Weights of a small GPT-style language model, trained from scratch on English Wikipedia.
Size: width 64, 1 head of 64, 1.42M parameters.
Architecture: LayerNorm before each block, biases, untied embeddings.
Training: a variant of Muon for these matrices, 144M tokens.
Each number is 50 + 15 x the weight over the matrix's rms, rounded and kept within 0 to 99. Layers, rows and columns count from 0.

# layer 7 attention output, 64x64, rms 0.102, rows 0-21, columns 0-63
54 56 52 47 61 63 32 51 65 46 36 48 35 81 39 52 53 58 36 64 34 59 40 33 65 57 42 35 41 59 45 60 59 42 66 46 73 66 42 47 54 74 43 47 35 52 76 40 51 72 67 97 38 69 56 57 67 25 64 49 66 47 31 45
42 48 54 49 58 52 43 67 54 42 72 56 62 51 61 46 44 60 58 54 40 46 55 46 44 55 43 58 50 34 54 24 26 46 48 30 41 42 39 43 68 35 46 38 44 54 76 59 60 70 58 35 64 59 23 59 52 46 66 59 50 54 43 71
61 20 74 30 53 41 60 42 72 35 58 35 69 52 50 45 53 62 93 31 37 53 51 42 38 40 46 24 73 69 66 70 52 80 62 40 52 64 11 57 32 44 64 63 50 53 42 40 69 72 26 64 66 41 75 47 51 57 62 40 37 47 57 53
33 50 51 44 19 03 62 68 41 91 64 39 14 41 49 56 60 55 55 34 85 73 55 48 48 56 61 55 69 32 62 36 57 36 38 75 41 76 74 36 26 37 23 38 60 62 75 52 39 69 34 78 53 39 41 58 59 69 81 40 68 38 30 52
40 69 30 68 40 45 58 48 52 67 63 35 25 56 67 54 40 49 55 39 58 51 38 31 53 41 73 54 46 56 37 37 47 62 55 57 59 31 62 61 54 65 45 66 38 65 47 47 52 48 62 74 32 52 47 49 57 18 50 49 70 63 78 39
48 43 50 35 52 56 56 60 62 57 55 65 49 24 46 40 32 42 53 52 61 47 19 50 21 35 46 62 52 42 49 35 55 67 29 38 48 34 23 25 61 39 40 42 53 56 48 40 25 46 43 51 54 57 50 39 60 67 58 47 72 39 35 63
55 43 54 27 60 52 29 55 61 41 39 55 53 83 37 61 47 43 62 37 52 33 68 71 82 36 43 34 46 65 86 47 34 34 51 47 46 34 58 51 50 41 46 53 67 67 36 58 42 47 51 39 45 49 46 73 45 06 54 61 70 46 66 50
78 63 51 44 83 76 24 50 18 72 68 59 57 63 34 55 51 41 25 48 72 61 38 94 55 33 32 60 50 53 65 39 39 56 69 55 86 43 34 31 31 28 41 25 31 58 45 27 49 38 83 45 70 76 55 41 70 34 21 67 75 53 45 69
68 24 69 49 49 72 41 54 73 15 50 60 34 45 33 33 39 38 52 68 50 29 35 61 24 61 46 52 30 44 58 73 57 50 29 33 41 36 30 42 57 37 50 40 41 52 51 54 53 31 67 65 57 59 29 47 56 53 61 25 74 50 38 45
48 27 43 33 56 64 59 55 65 76 53 79 64 38 29 60 30 66 79 88 54 33 65 60 17 48 52 63 54 47 60 44 59 64 49 68 81 60 47 43 56 52 46 60 34 54 63 43 32 29 37 29 39 63 52 74 67 69 45 37 85 10 59 50
36 85 42 65 55 46 39 66 52 68 37 41 52 39 41 52 56 45 60 73 52 29 51 43 73 51 64 46 17 47 10 41 38 48 76 45 32 37 47 35 53 35 53 33 36 46 50 47 54 61 34 17 49 64 57 39 41 69 55 51 35 66 31 66
44 49 56 62 63 46 70 44 03 43 73 57 30 28 50 43 61 20 28 47 32 35 39 69 53 54 74 72 48 52 49 51 65 31 94 64 65 21 35 42 42 36 30 50 83 63 34 23 56 24 64 47 29 41 57 42 40 50 48 76 20 36 85 58
50 49 47 46 50 59 24 63 44 44 31 28 38 36 37 45 33 54 53 40 64 74 27 69 75 32 42 50 53 26 59 30 45 35 76 35 52 51 68 54 29 24 48 35 26 60 44 62 38 37 64 39 55 31 53 43 72 62 23 65 66 71 39 67
51 63 73 70 70 50 67 40 63 18 44 77 54 62 38 09 30 54 51 19 32 77 52 23 65 59 52 25 47 58 35 54 59 70 85 59 33 53 58 56 81 85 86 68 68 77 53 59 66 39 62 44 60 71 57 39 60 40 35 65 39 59 58 43
36 30 65 60 59 40 67 28 37 50 54 21 66 34 62 47 48 61 33 43 58 91 32 22 54 37 16 58 35 61 33 53 69 40 42 36 69 67 57 50 48 65 84 47 22 47 52 27 63 42 32 63 56 57 48 48 46 49 56 41 67 69 59 42
51 43 59 49 42 14 43 51 59 50 79 76 63 45 44 64 49 53 39 70 71 39 46 53 66 56 35 66 36 77 57 51 72 52 25 65 59 40 56 55 70 40 48 61 73 35 50 53 64 38 58 48 46 54 56 52 37 67 72 58 34 57 35 73
51 63 44 42 56 61 46 58 56 43 34 58 67 68 35 36 25 74 64 60 48 44 69 55 58 53 42 40 50 65 57 45 61 48 65 46 36 46 44 33 62 47 43 53 30 66 52 60 36 52 71 32 40 68 61 59 53 40 32 59 58 15 44 60
58 23 76 54 26 48 38 63 44 40 58 60 72 36 42 75 61 55 56 56 61 48 51 60 45 78 60 42 30 46 55 59 51 55 33 59 24 18 35 27 52 41 52 43 43 42 33 61 37 65 26 27 67 74 57 41 50 65 38 64 55 75 32 63
48 62 45 27 13 58 64 37 32 74 40 61 46 58 49 64 25 40 39 46 50 38 49 25 44 40 60 47 67 64 61 54 66 54 58 69 66 51 65 48 19 69 61 51 51 64 46 45 54 46 35 60 72 69 59 46 36 64 45 42 27 33 41 52
65 56 52 84 40 40 49 37 54 33 62 35 47 51 43 57 60 73 55 62 61 54 52 59 46 74 39 36 51 46 40 60 56 42 43 59 41 74 53 59 38 54 39 30 00 29 56 50 46 55 54 77 31 17 53 47 46 64 37 65 71 54 35 44
58 55 47 65 80 70 53 45 56 42 63 40 53 60 74 44 71 49 54 38 43 37 73 50 53 68 59 47 25 43 38 48 30 39 58 55 44 42 59 74 52 45 35 46 10 72 45 54 41 49 53 45 41 48 35 56 54 35 71 42 46 55 75 41
67 52 35 60 82 55 48 38 47 32 59 42 65 48 42 33 38 49 73 48 45 30 56 57 84 40 45 09 53 60 48 63 30 56 57 52 35 43 68 50 37 51 64 53 61 53 41 35 48 23 49 28 66 65 42 47 56 58 49 41 41 50 84 52